Part of a small language model's weights.
Size: width 192, 6 heads of 32, MLP 768 squared ReLU, vocabulary 2979.
Architecture: RMSNorm before each block, rotary positions, no biases in attention or MLP, untied embeddings, normalized queries and keys, capped logits.
Training: a variant of Muon for these matrices, 135M tokens, 4297 steps.
Each number is 200 + 30 x the weight over the matrix's rms, rounded and kept within 0 to 999. Layers, rows and columns count from 0.

# up: layer 12 MLP up, 768x192, rms 0.132, rows 97-132, columns 0-95
# down: layer 12 MLP down (transposed), 768x192, rms 0.0333, rows 97-132, columns 0-95
up97,233,190,230,120,247,148,216,169,200,130,230,150,180,174,193,230,196,220,207,215,179,210,211,168,183,167,188,194,204,228,173,218,254,206,124,136,174,195,290,220,158,223,224,255,235,222,197,180,160,161,208,148,203,218,255,222,197,185,147,244,199,159,180,176,166,218,199,235,201,182,248,209,197,159,184,188,190,227,161,180,208,170,234,217,168,207,191,216,186,236,206,250,169,184,186,185
down97,197,181,239,151,195,202,211,160,214,183,174,198,232,192,202,259,160,205,171,175,220,193,204,241,231,198,169,220,160,187,159,173,169,196,181,201,214,171,207,148,236,233,196,257,169,249,252,198,156,195,144,177,213,208,220,224,157,213,213,193,232,159,175,181,216,248,106,215,148,191,229,203,240,221,203,212,218,178,173,199,235,169,162,200,160,209,177,152,218,222,188,156,197,196,186,227
up98,193,171,224,163,200,200,216,162,193,178,182,204,181,217,207,179,239,198,191,131,201,173,201,232,166,184,167,202,185,188,219,139,206,173,234,202,186,167,211,176,180,239,224,164,213,210,183,172,155,203,213,166,218,181,177,224,196,213,196,193,197,215,203,220,201,165,188,220,197,176,205,208,207,222,157,196,182,219,194,209,189,212,241,172,190,231,217,224,179,243,173,199,154,203,203,172
down98,170,186,209,234,206,231,201,172,201,167,183,169,190,257,205,223,167,209,194,204,194,190,198,202,217,243,190,232,184,181,160,222,185,184,178,189,175,220,208,201,193,221,207,166,182,206,153,196,209,220,220,211,153,216,195,249,234,226,204,223,201,191,233,177,219,175,150,182,202,188,201,244,221,165,208,169,218,224,167,224,207,212,190,200,173,197,222,230,212,204,193,200,231,245,207,200
up99,210,180,159,245,198,199,188,216,240,162,176,183,240,205,162,174,199,172,191,186,164,189,174,239,176,176,215,189,211,150,252,186,178,190,205,206,181,166,210,187,201,167,194,190,199,256,191,237,193,166,197,187,223,239,221,259,157,185,221,192,194,188,172,153,224,245,196,218,259,199,202,183,187,198,195,200,229,194,207,189,212,169,195,180,203,249,160,217,169,235,253,200,157,157,190,190
down99,198,235,167,216,211,183,173,180,160,155,216,168,206,251,168,233,213,229,166,204,215,227,216,130,191,231,214,229,219,277,203,195,192,211,188,224,150,197,214,196,202,209,180,181,174,191,179,183,168,189,203,203,186,161,137,151,193,186,186,189,168,187,167,189,209,202,170,181,202,200,214,238,173,227,219,212,209,195,214,175,162,163,210,179,205,229,177,242,213,160,220,172,193,181,221,187
up100,163,149,217,213,180,220,199,172,176,217,203,173,183,248,172,178,200,167,173,252,137,257,294,137,219,259,202,190,161,165,163,224,185,186,142,210,255,162,183,269,215,130,171,200,224,216,187,199,199,196,179,189,119,194,212,252,212,196,196,204,188,145,184,207,194,205,232,189,224,155,190,147,177,189,182,197,161,199,172,200,164,178,210,163,259,187,225,192,219,222,188,204,195,223,210,188
down100,156,185,217,241,173,185,198,217,211,200,199,163,167,201,191,186,217,222,228,235,153,187,185,209,210,227,190,187,206,140,179,153,266,191,214,165,213,194,152,262,195,179,142,203,156,213,149,212,235,236,220,254,211,244,210,193,237,278,143,191,280,199,162,217,195,212,201,204,158,251,183,224,216,181,204,186,198,193,207,288,231,183,193,276,269,178,160,171,113,201,237,169,210,214,195,181
up101,190,203,200,209,196,202,205,198,208,204,194,204,197,203,204,203,203,197,211,213,201,201,206,200,201,205,199,198,197,199,194,211,204,204,206,208,201,199,202,193,196,193,196,201,206,200,208,198,193,193,211,201,200,195,195,192,202,199,202,196,198,208,199,200,204,200,202,201,193,198,196,181,201,201,196,206,200,198,198,205,209,205,202,204,216,194,203,201,196,188,211,196,207,203,212,213
down101,201,199,201,202,195,202,206,206,201,194,196,195,196,208,204,199,208,197,194,203,198,195,199,195,196,198,206,201,201,202,195,209,203,208,201,195,195,201,195,197,201,201,206,203,198,205,203,190,192,195,198,192,198,198,201,195,195,196,196,207,190,197,209,196,203,193,203,202,205,201,205,191,207,203,200,191,210,204,197,205,200,206,198,201,195,204,200,212,195,203,192,197,197,197,205,204
up102,144,173,216,224,260,202,215,147,196,162,204,222,235,221,219,218,169,257,192,205,223,218,198,211,226,248,184,211,241,234,227,198,240,183,202,164,148,183,165,186,238,268,210,213,215,224,253,208,253,268,197,220,256,210,266,207,133,238,204,188,228,204,198,226,247,224,160,262,155,150,221,131,186,185,200,182,172,238,154,145,132,204,148,221,220,164,233,265,241,191,168,207,194,194,198,181
down102,165,196,214,217,113,184,181,134,208,198,233,140,231,210,213,220,246,158,153,117,223,226,205,179,229,203,180,191,195,155,217,224,168,166,208,109,240,184,248,179,262,175,182,194,249,197,149,197,200,186,177,198,167,235,204,159,227,215,232,192,166,136,199,174,193,220,236,223,259,240,185,242,221,169,228,212,151,183,194,253,194,200,178,242,202,249,254,194,134,169,236,212,244,213,133,228
up103,168,190,213,200,246,257,213,186,235,182,227,240,203,228,219,177,177,157,240,230,216,192,211,158,202,211,194,201,201,253,186,223,199,237,255,233,219,223,188,175,201,188,236,213,246,188,220,155,181,158,137,226,258,211,230,199,196,207,188,190,213,216,187,101,220,204,220,224,191,238,187,226,190,209,170,192,188,186,186,201,155,212,217,208,220,185,200,192,162,240,217,205,187,238,193,232
down103,171,197,264,239,221,190,148,154,244,210,192,175,172,216,226,202,163,180,173,179,241,179,206,138,166,182,147,182,216,227,195,216,230,221,193,200,131,176,159,205,150,238,189,210,224,208,189,196,164,201,168,216,245,228,219,151,199,172,191,143,237,227,181,193,181,211,207,224,209,226,185,201,193,231,151,206,193,258,207,209,175,190,187,209,130,141,228,220,148,178,200,160,185,222,224,177
up104,180,174,199,185,170,151,214,217,104,182,185,149,221,184,197,136,213,193,205,224,194,154,212,183,217,230,229,205,175,146,220,230,253,209,219,161,195,238,179,185,233,170,189,302,176,164,158,169,221,202,241,222,184,223,227,210,178,227,206,183,218,169,236,266,148,204,280,207,187,189,256,209,285,190,197,178,254,179,166,225,161,252,242,190,183,215,149,193,171,201,289,155,256,238,219,213
down104,254,198,207,217,173,178,206,158,218,193,207,192,189,225,162,143,212,233,200,157,199,212,160,230,177,164,236,133,202,206,262,195,224,214,216,199,193,193,195,199,179,231,158,197,224,219,241,220,170,167,204,199,238,241,148,199,203,199,198,198,170,234,181,192,152,167,217,164,207,238,218,193,188,234,186,184,213,155,160,223,223,168,230,247,230,129,141,149,190,167,152,276,191,211,169,178
up105,201,186,210,254,183,163,146,186,126,199,206,224,183,191,213,203,254,254,219,162,161,165,122,225,205,190,234,169,199,188,246,166,180,219,246,228,233,199,182,208,195,207,156,202,195,178,154,205,178,156,242,204,184,237,193,181,141,231,161,158,190,186,229,189,189,193,223,210,133,181,218,244,162,205,174,192,203,238,215,186,181,226,161,157,186,231,165,212,199,225,197,256,133,183,203,180
down105,190,189,227,224,163,210,173,150,198,177,273,212,191,265,200,172,192,200,165,243,216,214,212,211,181,184,188,166,230,205,203,240,167,241,182,257,221,168,213,186,147,244,147,213,198,220,212,208,194,245,199,195,210,226,238,178,188,192,188,130,236,171,180,180,155,247,220,199,182,212,187,219,173,170,197,183,199,157,147,209,185,187,212,229,211,193,177,221,208,198,197,169,196,220,186,177
up106,200,219,187,174,167,157,168,181,253,215,201,168,142,222,233,171,268,151,216,180,202,192,155,218,155,210,175,258,188,178,150,198,211,179,216,241,232,200,211,212,252,179,184,159,137,229,167,157,154,237,199,176,215,207,245,234,193,232,222,230,201,208,167,180,157,229,244,185,198,156,207,206,207,132,195,208,237,246,188,156,168,178,180,158,149,235,210,198,195,231,180,183,186,242,206,213
down106,182,248,193,166,195,220,190,208,133,248,241,178,153,160,202,261,236,197,189,230,188,232,190,157,209,224,213,255,129,224,171,246,221,180,207,200,252,198,144,184,238,151,189,228,136,249,243,208,180,206,153,216,215,189,189,203,192,219,227,198,229,211,171,201,169,221,241,228,215,212,182,209,201,153,209,216,214,218,176,162,180,203,144,182,202,199,187,200,157,243,186,201,163,208,182,167
up107,168,178,185,220,219,219,179,211,245,243,158,209,245,187,161,211,248,172,157,228,186,242,184,189,185,262,221,176,189,195,204,198,152,161,166,190,208,190,231,214,205,171,292,218,194,189,186,194,163,198,228,184,207,205,197,200,148,160,212,206,173,219,188,167,244,206,251,208,174,232,218,186,237,233,189,220,218,201,182,202,204,224,200,197,178,165,200,150,195,168,240,181,202,199,222,195
down107,194,310,242,177,229,202,208,200,197,177,224,181,218,211,226,212,169,214,240,230,204,200,213,201,201,179,196,222,222,182,230,167,267,208,213,169,227,204,205,194,183,231,131,200,205,205,172,265,245,231,200,222,176,184,174,222,182,191,207,237,281,176,205,194,148,192,176,194,182,158,207,218,140,203,216,181,190,208,263,208,185,189,196,197,246,216,213,204,236,226,226,208,188,205,218,200
up108,198,144,231,190,188,211,179,181,204,151,165,136,224,208,213,261,218,254,200,270,190,201,219,173,185,183,178,195,141,231,162,151,231,191,210,223,221,195,210,186,194,175,240,175,216,157,220,238,209,182,215,202,203,125,244,196,191,200,167,236,217,137,186,209,216,210,216,273,152,159,186,242,168,224,253,229,263,174,125,184,227,190,138,203,185,205,145,239,170,228,217,178,204,257,219,136
down108,187,167,237,198,189,233,240,145,212,192,185,253,205,172,217,211,184,206,173,236,207,195,198,172,216,168,228,226,169,189,214,189,204,210,218,230,210,220,234,183,200,132,232,174,224,196,152,177,163,209,216,199,215,173,198,194,180,213,168,221,137,197,215,205,215,215,227,211,245,251,209,260,172,155,206,209,170,202,261,197,211,162,235,200,215,217,151,205,216,199,180,209,192,220,179,196
up109,221,156,218,212,195,205,160,180,180,196,210,203,197,179,207,174,177,160,195,240,214,141,198,214,232,200,208,169,214,183,195,232,202,218,197,206,184,198,184,206,171,166,208,238,220,226,215,236,209,186,215,207,208,231,162,220,187,200,258,237,219,187,241,135,247,201,211,252,199,222,178,240,210,222,188,164,210,162,208,156,164,201,193,248,166,207,200,176,221,159,195,220,123,232,184,199
down109,269,185,170,152,176,279,169,211,227,206,195,199,192,200,255,226,214,168,187,263,244,191,196,220,194,283,235,226,198,215,162,181,234,173,135,213,184,157,191,187,178,219,224,188,169,167,229,194,234,202,189,175,174,182,152,198,204,247,205,165,204,125,157,205,167,237,179,161,236,210,202,170,199,249,267,151,233,141,209,210,182,182,173,123,113,130,201,186,175,169,186,178,161,246,241,194
up110,190,173,210,208,206,210,211,168,168,217,187,153,182,223,147,130,224,202,167,215,183,201,169,191,201,199,181,257,238,259,231,181,233,273,193,156,237,209,203,208,203,260,205,118,199,270,227,163,223,224,212,179,227,279,217,254,188,257,235,232,264,219,210,175,151,235,188,195,174,163,211,241,174,160,253,240,218,223,197,215,161,271,249,212,173,163,203,202,180,184,281,251,212,215,214,255
down110,228,220,145,192,211,216,252,152,198,235,252,142,222,238,236,141,181,186,214,190,187,203,130,233,196,207,198,200,212,245,167,163,257,214,168,220,183,163,170,228,201,192,256,202,200,158,213,163,176,173,246,153,228,156,219,143,158,193,191,177,242,242,221,212,206,189,200,209,186,147,186,193,193,215,250,194,165,188,179,188,225,182,242,159,268,148,251,140,178,134,172,187,157,212,225,228
up111,225,172,157,210,215,210,191,185,196,220,222,210,256,196,190,190,255,229,188,151,233,199,171,208,225,186,152,177,170,161,161,198,144,159,187,210,244,210,182,209,215,182,227,240,239,232,193,174,269,217,202,210,219,229,169,174,153,141,164,220,161,187,208,253,203,230,226,192,168,173,214,181,210,206,210,156,228,246,214,203,230,177,132,220,245,198,233,185,220,219,187,190,213,251,160,155
down111,185,204,225,205,170,169,213,147,186,210,192,226,237,254,175,197,238,219,181,213,202,213,171,169,241,193,206,230,151,247,230,211,199,134,170,250,151,199,204,236,246,200,208,186,210,184,163,181,166,248,232,220,236,189,175,221,179,240,184,152,142,224,208,227,161,201,196,181,215,198,222,250,206,195,201,180,183,161,170,202,186,172,193,211,289,142,215,199,226,127,172,168,237,179,184,183
up112,243,227,207,177,199,189,189,217,188,227,205,171,211,194,172,186,192,172,188,203,226,158,214,200,228,188,195,184,258,211,177,235,166,201,154,192,239,212,176,246,211,191,178,189,188,214,173,190,203,190,217,217,189,200,155,133,167,208,210,181,243,199,177,206,216,183,172,195,230,218,180,187,185,192,230,189,253,213,210,132,209,181,219,183,198,170,179,207,168,187,209,198,170,202,226,184
down112,197,176,177,210,208,207,170,186,248,218,227,202,223,195,221,207,164,199,172,214,219,194,170,204,191,217,183,189,199,178,200,225,232,212,190,157,168,231,164,177,165,199,213,204,158,212,231,223,209,235,199,201,234,253,191,258,201,242,186,205,174,179,191,196,173,211,203,212,205,203,205,197,187,203,224,180,247,188,196,233,192,216,165,196,200,202,206,194,185,178,205,186,220,223,185,189
up113,172,228,186,158,169,196,164,181,244,255,285,210,230,223,152,272,198,187,246,157,212,212,220,217,193,233,222,199,181,214,209,249,202,245,263,209,197,244,133,189,203,219,180,184,192,250,166,202,155,231,211,197,183,145,195,250,130,188,194,191,221,238,239,151,163,172,189,261,230,191,215,201,94,243,205,210,149,144,210,171,209,236,212,202,184,172,159,210,194,260,251,230,217,191,154,236
down113,221,173,161,199,229,182,235,240,188,225,211,226,192,183,221,194,171,175,193,170,246,150,198,219,184,190,164,137,197,228,173,226,166,158,192,187,217,150,201,206,250,184,284,240,216,184,220,263,179,239,206,213,188,265,207,239,200,246,183,126,232,209,160,167,226,162,217,229,214,185,219,182,246,248,151,168,235,141,159,155,239,198,219,151,135,227,167,218,200,242,205,127,285,229,242,217
up114,171,208,205,180,217,119,159,229,147,205,207,230,205,235,181,202,215,176,219,224,235,201,142,230,216,207,177,172,145,252,179,235,186,237,193,159,239,221,203,219,189,196,182,243,225,206,211,163,183,206,191,204,193,227,167,193,235,186,250,190,163,188,239,182,206,228,204,208,165,141,220,186,262,203,240,192,204,214,227,198,201,196,216,181,224,197,241,194,190,221,189,186,257,230,227,194
down114,221,199,143,131,233,186,235,182,185,158,224,218,190,225,219,123,204,199,165,224,210,216,184,187,236,141,169,175,161,180,201,153,202,222,134,122,218,158,198,223,200,190,203,160,253,190,164,153,141,177,224,195,226,189,168,204,179,181,198,169,172,189,196,187,182,216,155,202,216,194,181,225,243,170,196,189,202,226,245,228,227,206,217,205,176,186,186,219,204,196,227,191,243,209,164,205
up115,253,182,219,216,234,215,140,242,209,163,172,188,186,202,162,200,217,235,223,186,240,99,144,258,213,179,106,163,229,210,216,184,211,214,171,164,191,219,167,163,177,205,210,176,231,173,195,168,246,171,154,214,182,238,183,192,237,219,215,230,220,123,199,177,192,196,178,214,203,227,213,193,175,221,210,250,195,240,186,209,209,247,191,177,248,181,261,228,189,211,208,160,205,202,192,232
down115,213,159,149,213,233,206,216,169,192,194,180,215,192,194,180,209,196,119,188,195,179,171,179,177,154,171,165,181,189,169,174,209,202,200,209,172,110,168,237,231,233,218,219,180,209,232,196,177,179,194,233,213,204,231,186,206,208,187,219,228,226,226,157,154,181,205,202,174,177,232,195,183,267,161,182,249,212,204,176,212,286,214,208,174,180,230,194,137,195,210,192,142,189,176,217,201
up116,241,200,207,194,194,174,145,179,214,192,217,180,184,175,217,207,184,206,203,213,183,171,200,244,176,167,249,238,216,225,185,214,241,211,150,226,152,130,220,187,188,224,169,189,235,206,218,211,221,199,186,192,224,155,185,197,229,183,183,175,204,213,222,196,204,189,187,227,182,165,202,164,202,205,204,185,242,182,229,202,219,231,167,185,206,213,225,156,231,155,197,229,186,238,219,214
down116,212,191,153,226,164,217,211,217,218,239,173,212,225,152,173,202,221,225,196,200,151,192,175,191,164,173,186,196,212,228,154,185,234,164,220,188,160,175,233,203,218,222,273,199,205,166,190,213,197,192,225,199,211,186,205,211,175,221,177,141,184,210,244,180,230,236,206,203,212,169,238,220,164,193,186,183,198,255,186,165,208,186,248,186,197,170,183,197,171,224,236,162,246,168,198,191
up117,188,227,193,143,249,225,215,212,170,189,247,225,170,188,179,228,209,193,201,126,190,202,186,163,211,234,201,207,214,262,168,189,228,192,174,206,196,222,199,182,200,236,165,241,208,212,170,242,187,227,245,159,201,158,132,224,149,223,187,210,214,224,238,268,202,238,217,187,117,161,187,173,183,214,189,220,173,158,174,210,233,235,117,166,238,208,204,152,175,286,208,237,170,207,201,211
down117,155,209,184,226,150,234,207,171,232,210,228,164,195,159,187,202,211,186,216,198,179,310,209,235,239,198,164,217,155,215,201,169,200,176,199,135,282,159,134,221,180,239,191,204,150,224,199,202,140,242,215,235,222,232,233,236,216,271,234,122,226,243,161,175,185,121,203,253,162,212,239,176,213,135,197,200,193,143,180,178,172,224,251,235,179,181,222,166,206,199,158,201,234,142,218,217
up118,213,234,208,226,193,204,171,236,217,208,236,163,217,254,188,158,224,231,226,197,215,218,195,193,217,203,179,190,207,228,216,182,226,205,197,237,226,265,214,271,225,219,207,183,270,242,209,212,215,198,154,189,232,214,222,207,190,236,272,178,222,207,182,220,164,192,189,198,153,248,189,189,195,225,221,221,212,163,198,223,199,165,223,232,245,218,208,180,220,179,165,232,207,210,195,205
down118,227,175,197,163,191,175,189,220,201,222,196,214,204,213,231,194,235,232,207,144,185,218,255,218,158,152,199,191,230,217,155,203,193,175,169,221,136,254,178,179,177,183,213,221,221,209,149,174,187,204,138,183,199,186,168,90,220,215,199,262,187,151,165,228,194,175,248,182,180,238,170,183,183,190,219,192,148,167,205,222,242,177,255,224,227,195,227,156,208,204,176,172,236,262,207,205
up119,138,232,221,189,130,196,189,193,199,211,195,251,171,170,223,204,200,164,231,254,186,192,241,218,180,190,151,185,197,186,203,236,225,241,204,202,249,221,176,228,207,209,230,210,193,183,189,187,172,182,235,132,194,195,188,219,243,207,236,230,193,224,207,243,202,188,200,193,173,195,182,196,185,127,150,191,227,185,160,168,167,189,221,154,169,239,230,226,154,176,192,180,242,234,217,190
down119,192,199,218,180,192,171,174,178,190,179,203,172,178,219,237,155,215,185,203,200,183,168,208,175,177,209,162,228,197,194,174,224,217,213,188,271,124,104,225,277,233,153,182,201,210,139,165,189,167,230,198,177,232,192,208,159,261,173,183,247,154,210,210,196,213,174,156,210,205,203,216,186,219,182,170,258,222,216,195,197,232,165,163,171,221,223,203,144,208,183,176,240,222,168,207,242
up120,217,249,206,227,208,174,219,271,228,163,209,155,176,193,218,190,236,185,209,234,204,185,183,217,207,181,236,201,131,222,206,265,226,186,213,179,228,187,169,184,250,182,230,198,195,118,206,193,219,192,205,230,186,251,148,213,201,220,233,197,159,192,213,212,199,234,188,180,190,219,231,180,224,166,227,169,174,207,239,191,168,205,186,180,146,203,234,188,202,249,191,186,190,208,212,202
down120,207,184,217,190,214,194,184,196,154,148,149,205,159,242,162,171,187,203,243,148,242,191,193,217,213,204,188,196,174,211,208,218,194,161,208,182,101,193,173,195,237,152,193,211,181,220,185,167,266,207,184,205,236,193,212,196,213,146,197,189,210,222,176,197,144,145,232,213,198,224,172,195,203,247,191,240,248,205,235,218,166,209,170,176,239,188,222,181,190,222,211,196,215,186,238,179
up121,196,193,210,224,204,205,210,158,193,158,212,226,185,172,216,172,222,198,223,185,193,196,218,180,151,219,254,198,192,201,175,224,180,210,229,247,227,238,181,161,309,175,245,223,190,261,218,173,173,199,173,207,162,168,211,223,180,207,192,246,232,280,136,207,188,226,110,194,179,216,197,198,122,245,130,211,163,217,179,186,210,219,202,148,167,171,232,202,238,254,181,236,209,173,224,217
down121,187,217,172,194,241,216,197,190,188,200,217,180,219,184,203,211,202,242,220,235,194,195,182,219,207,194,198,183,216,229,138,204,210,208,215,230,131,128,193,233,242,183,223,175,190,191,235,200,156,191,181,217,180,181,179,245,252,203,208,198,193,193,206,199,191,186,187,241,165,251,210,189,193,198,164,233,167,183,153,221,183,220,174,196,150,231,246,235,232,197,191,207,205,243,194,191
up122,159,148,200,210,185,243,198,222,202,260,275,240,205,242,170,215,217,238,231,219,182,219,246,190,219,201,205,206,184,186,196,187,188,221,164,181,182,163,165,178,215,223,184,182,210,244,170,187,187,222,239,170,213,192,212,233,209,226,222,175,146,220,211,180,164,247,207,183,200,159,168,211,191,182,192,215,191,217,174,200,233,272,198,145,246,260,178,195,214,197,174,237,144,207,213,209
down122,227,168,174,159,207,211,195,195,263,230,225,195,164,166,187,211,194,219,195,170,218,240,210,224,239,173,216,249,202,179,226,156,198,224,191,203,142,198,191,179,209,207,208,188,153,177,211,196,183,180,213,207,204,247,178,258,178,305,211,172,223,214,220,181,234,193,158,193,192,171,179,182,215,185,237,199,170,179,196,218,158,147,224,248,229,195,196,179,199,199,152,209,176,201,202,184
up123,193,222,238,206,180,140,193,166,187,156,202,177,211,132,240,256,195,181,189,186,183,187,227,235,207,207,152,220,179,161,223,219,210,180,140,225,168,227,176,178,195,240,202,174,205,222,187,177,196,185,166,200,165,163,174,226,163,172,230,167,178,213,175,201,179,238,233,145,230,175,135,194,209,207,215,243,238,241,238,240,210,229,162,158,250,215,207,220,210,148,244,229,177,212,207,232
down123,195,207,205,214,224,200,169,199,146,148,187,233,208,168,211,175,266,159,231,194,182,244,202,202,183,173,206,183,207,200,169,249,199,173,184,203,22,214,211,222,202,228,209,179,228,202,256,234,214,202,155,132,157,212,179,274,224,234,238,229,177,159,210,195,198,208,247,139,139,179,208,224,231,189,189,215,227,263,170,179,173,245,238,217,225,169,235,188,221,197,189,145,184,237,233,219
up124,190,212,201,207,199,209,186,190,210,198,200,195,206,181,214,202,204,185,192,201,200,213,211,198,198,202,194,193,213,205,204,203,192,195,203,203,200,205,195,191,201,210,196,197,194,193,200,211,207,191,193,189,190,194,201,190,197,205,201,205,186,190,197,197,201,184,196,207,206,192,189,213,202,208,197,203,204,199,203,210,186,196,208,203,203,187,209,188,218,198,197,196,205,203,197,201
down124,198,209,205,200,206,197,188,200,200,197,204,193,191,196,193,191,208,200,205,207,196,202,199,199,192,202,196,202,204,214,199,206,207,200,184,193,193,205,194,203,201,201,189,204,195,207,209,196,201,187,199,198,194,209,192,196,193,202,202,214,191,189,196,216,194,200,205,208,191,199,201,200,203,208,205,199,192,197,210,195,204,199,195,191,207,202,199,195,193,198,198,208,198,183,198,194
up125,199,308,208,200,153,176,193,154,251,174,231,136,235,214,195,167,268,249,247,201,243,209,223,189,173,174,235,199,264,190,227,257,279,251,249,191,251,232,180,230,162,175,218,228,186,200,228,191,198,235,190,203,210,181,210,191,154,224,171,214,243,156,228,248,194,167,153,178,183,185,211,207,179,184,208,214,131,145,199,149,218,130,210,253,252,229,257,254,267,141,195,161,181,195,193,160
down125,144,224,218,161,201,163,206,158,222,198,175,221,241,191,254,138,230,165,257,179,204,210,216,221,184,217,202,148,168,183,290,194,175,248,150,197,153,212,207,203,163,136,206,263,189,211,249,160,165,148,217,272,203,216,204,175,147,223,257,179,202,198,158,261,238,256,235,184,189,120,203,208,268,215,175,166,187,194,180,194,217,155,230,166,183,177,133,220,156,238,192,199,214,256,261,162
up126,245,192,188,206,257,231,228,201,223,273,194,224,191,184,175,192,192,204,211,203,154,147,224,218,202,293,183,109,191,201,159,180,225,192,184,193,194,204,191,196,146,262,215,172,204,208,186,173,205,220,203,173,209,253,249,227,181,235,185,233,148,213,148,196,212,208,211,219,209,224,173,208,253,212,272,158,229,238,176,222,211,243,239,232,220,194,177,165,167,184,281,255,251,189,222,231
down126,188,208,223,199,210,287,183,195,186,185,228,207,194,197,239,228,159,167,212,164,166,235,222,223,209,226,240,205,201,193,178,160,172,210,190,190,154,242,219,194,245,233,157,224,182,244,211,247,226,202,167,214,229,224,140,178,113,174,216,198,139,182,181,217,241,184,209,199,114,212,189,206,170,194,186,171,153,229,227,170,264,222,231,214,198,180,164,200,150,195,184,169,193,173,196,214
up127,165,185,203,177,224,176,162,202,259,222,230,191,205,189,229,176,199,226,190,222,216,201,215,176,201,204,280,242,156,207,188,196,178,164,215,200,215,145,165,158,189,262,217,229,209,222,120,192,225,213,194,157,161,200,163,176,232,243,218,206,246,180,144,207,223,203,163,225,148,179,235,176,229,232,176,271,123,183,233,212,210,252,141,177,172,235,165,202,188,186,235,161,178,210,185,278
down127,226,162,178,170,207,216,189,133,184,173,151,157,214,208,224,212,178,200,242,151,215,195,152,147,195,216,192,231,168,228,208,204,210,229,242,219,274,262,210,206,280,208,182,171,212,225,205,186,148,186,221,170,160,241,230,181,201,198,148,194,218,232,162,176,210,157,171,215,247,134,234,215,169,239,138,202,183,193,202,236,179,237,139,203,159,151,242,164,177,184,159,158,185,210,222,207
up128,169,215,187,172,235,249,226,211,265,233,236,210,201,213,254,225,186,267,221,181,170,225,179,206,194,160,219,208,234,223,175,214,196,221,194,139,247,192,223,225,231,212,145,98,160,144,194,271,250,177,229,232,260,180,172,242,203,185,168,216,181,170,207,231,198,217,178,255,177,174,183,164,190,182,209,197,141,171,240,186,172,215,122,169,185,122,227,203,211,248,169,212,212,155,183,170
down128,194,194,151,204,143,226,173,152,231,214,208,183,208,277,202,192,223,263,199,164,216,197,216,193,184,192,211,152,202,192,208,178,219,185,163,215,178,226,275,198,139,197,212,95,253,205,140,201,225,179,179,226,235,181,214,196,197,213,185,223,175,138,208,154,169,193,221,186,193,193,239,240,264,233,224,187,202,219,204,234,191,214,241,259,178,195,162,221,239,196,205,207,225,247,272,221
up129,226,152,218,165,131,158,141,194,176,166,231,142,234,156,231,248,209,198,231,175,211,231,133,215,119,203,152,163,177,189,155,162,209,127,173,216,230,217,186,203,202,251,208,204,227,288,162,151,202,270,178,187,195,228,205,214,219,193,190,187,257,215,202,226,206,218,151,212,204,211,165,253,211,153,240,232,205,241,235,266,180,210,220,218,204,237,166,166,203,265,256,185,175,178,197,213
down129,228,269,165,210,197,211,212,197,184,216,200,167,206,221,198,201,195,194,179,204,141,229,177,187,192,235,223,198,193,172,160,188,178,182,224,241,190,237,211,226,278,230,143,218,172,208,228,242,214,205,197,237,191,176,244,207,264,229,206,201,188,189,208,188,224,214,171,195,200,162,237,173,227,211,235,244,166,200,233,181,193,177,189,197,211,173,176,247,192,222,160,197,191,196,172,239
up130,222,223,210,165,254,164,194,196,203,213,150,188,233,218,177,223,189,194,173,258,207,199,217,179,244,222,162,121,185,212,170,205,182,253,164,184,185,213,237,190,191,155,210,215,268,210,216,162,213,160,178,181,271,163,156,208,235,160,208,228,206,171,164,143,176,229,181,189,208,223,206,218,211,182,185,173,222,219,244,196,237,160,207,216,161,222,212,254,163,209,196,191,218,246,211,195
down130,250,201,219,178,216,190,198,188,202,201,194,195,185,202,145,185,209,191,159,200,218,221,193,187,152,156,165,173,194,189,204,228,187,211,219,213,143,295,210,189,164,173,199,273,204,202,228,186,168,199,237,211,182,217,167,185,185,177,165,205,188,211,185,121,189,201,204,229,235,176,170,225,244,207,191,197,185,200,203,241,218,175,181,194,205,183,219,165,215,219,249,204,198,216,197,240
up131,217,168,186,174,228,183,195,244,166,225,217,212,195,209,215,182,148,204,190,206,200,153,222,244,236,217,234,177,186,162,186,152,169,221,222,225,189,249,210,206,174,202,210,191,189,197,175,214,188,243,242,199,147,238,214,219,216,128,233,240,226,181,161,203,225,198,241,211,208,210,199,228,205,235,181,144,202,213,171,193,225,232,214,189,177,179,243,214,177,232,162,173,239,207,208,183
down131,222,211,232,198,229,215,229,187,224,175,249,176,205,160,266,210,203,183,187,221,240,191,186,224,167,176,155,171,185,217,221,230,226,214,185,200,157,191,203,174,227,194,157,223,164,232,185,185,180,180,197,235,196,199,177,186,215,217,194,227,147,244,168,147,184,209,205,209,173,239,179,186,168,188,211,205,186,232,213,169,173,225,145,190,203,201,227,178,247,200,195,190,171,210,231,181
up132,268,266,195,185,245,205,193,175,227,181,219,174,174,181,244,235,203,196,199,221,207,127,224,195,217,155,172,183,167,168,178,167,240,153,282,182,265,210,230,179,149,203,211,255,209,238,182,223,216,139,216,192,148,244,224,204,163,170,189,178,222,210,223,234,155,253,179,194,155,242,191,191,212,228,190,208,240,263,180,207,203,260,234,146,153,173,245,136,241,189,134,187,162,207,160,277
down132,208,193,171,220,238,243,219,155,128,223,161,257,180,209,198,222,230,170,189,244,209,197,159,168,271,232,144,193,170,259,190,211,213,231,269,216,212,182,193,243,206,172,197,169,184,197,210,205,199,229,177,237,186,180,176,182,227,136,215,188,262,221,221,214,257,178,168,265,243,232,216,243,235,253,204,192,209,191,156,219,222,166,241,203,179,250,157,161,212,194,212,198,160,163,174,195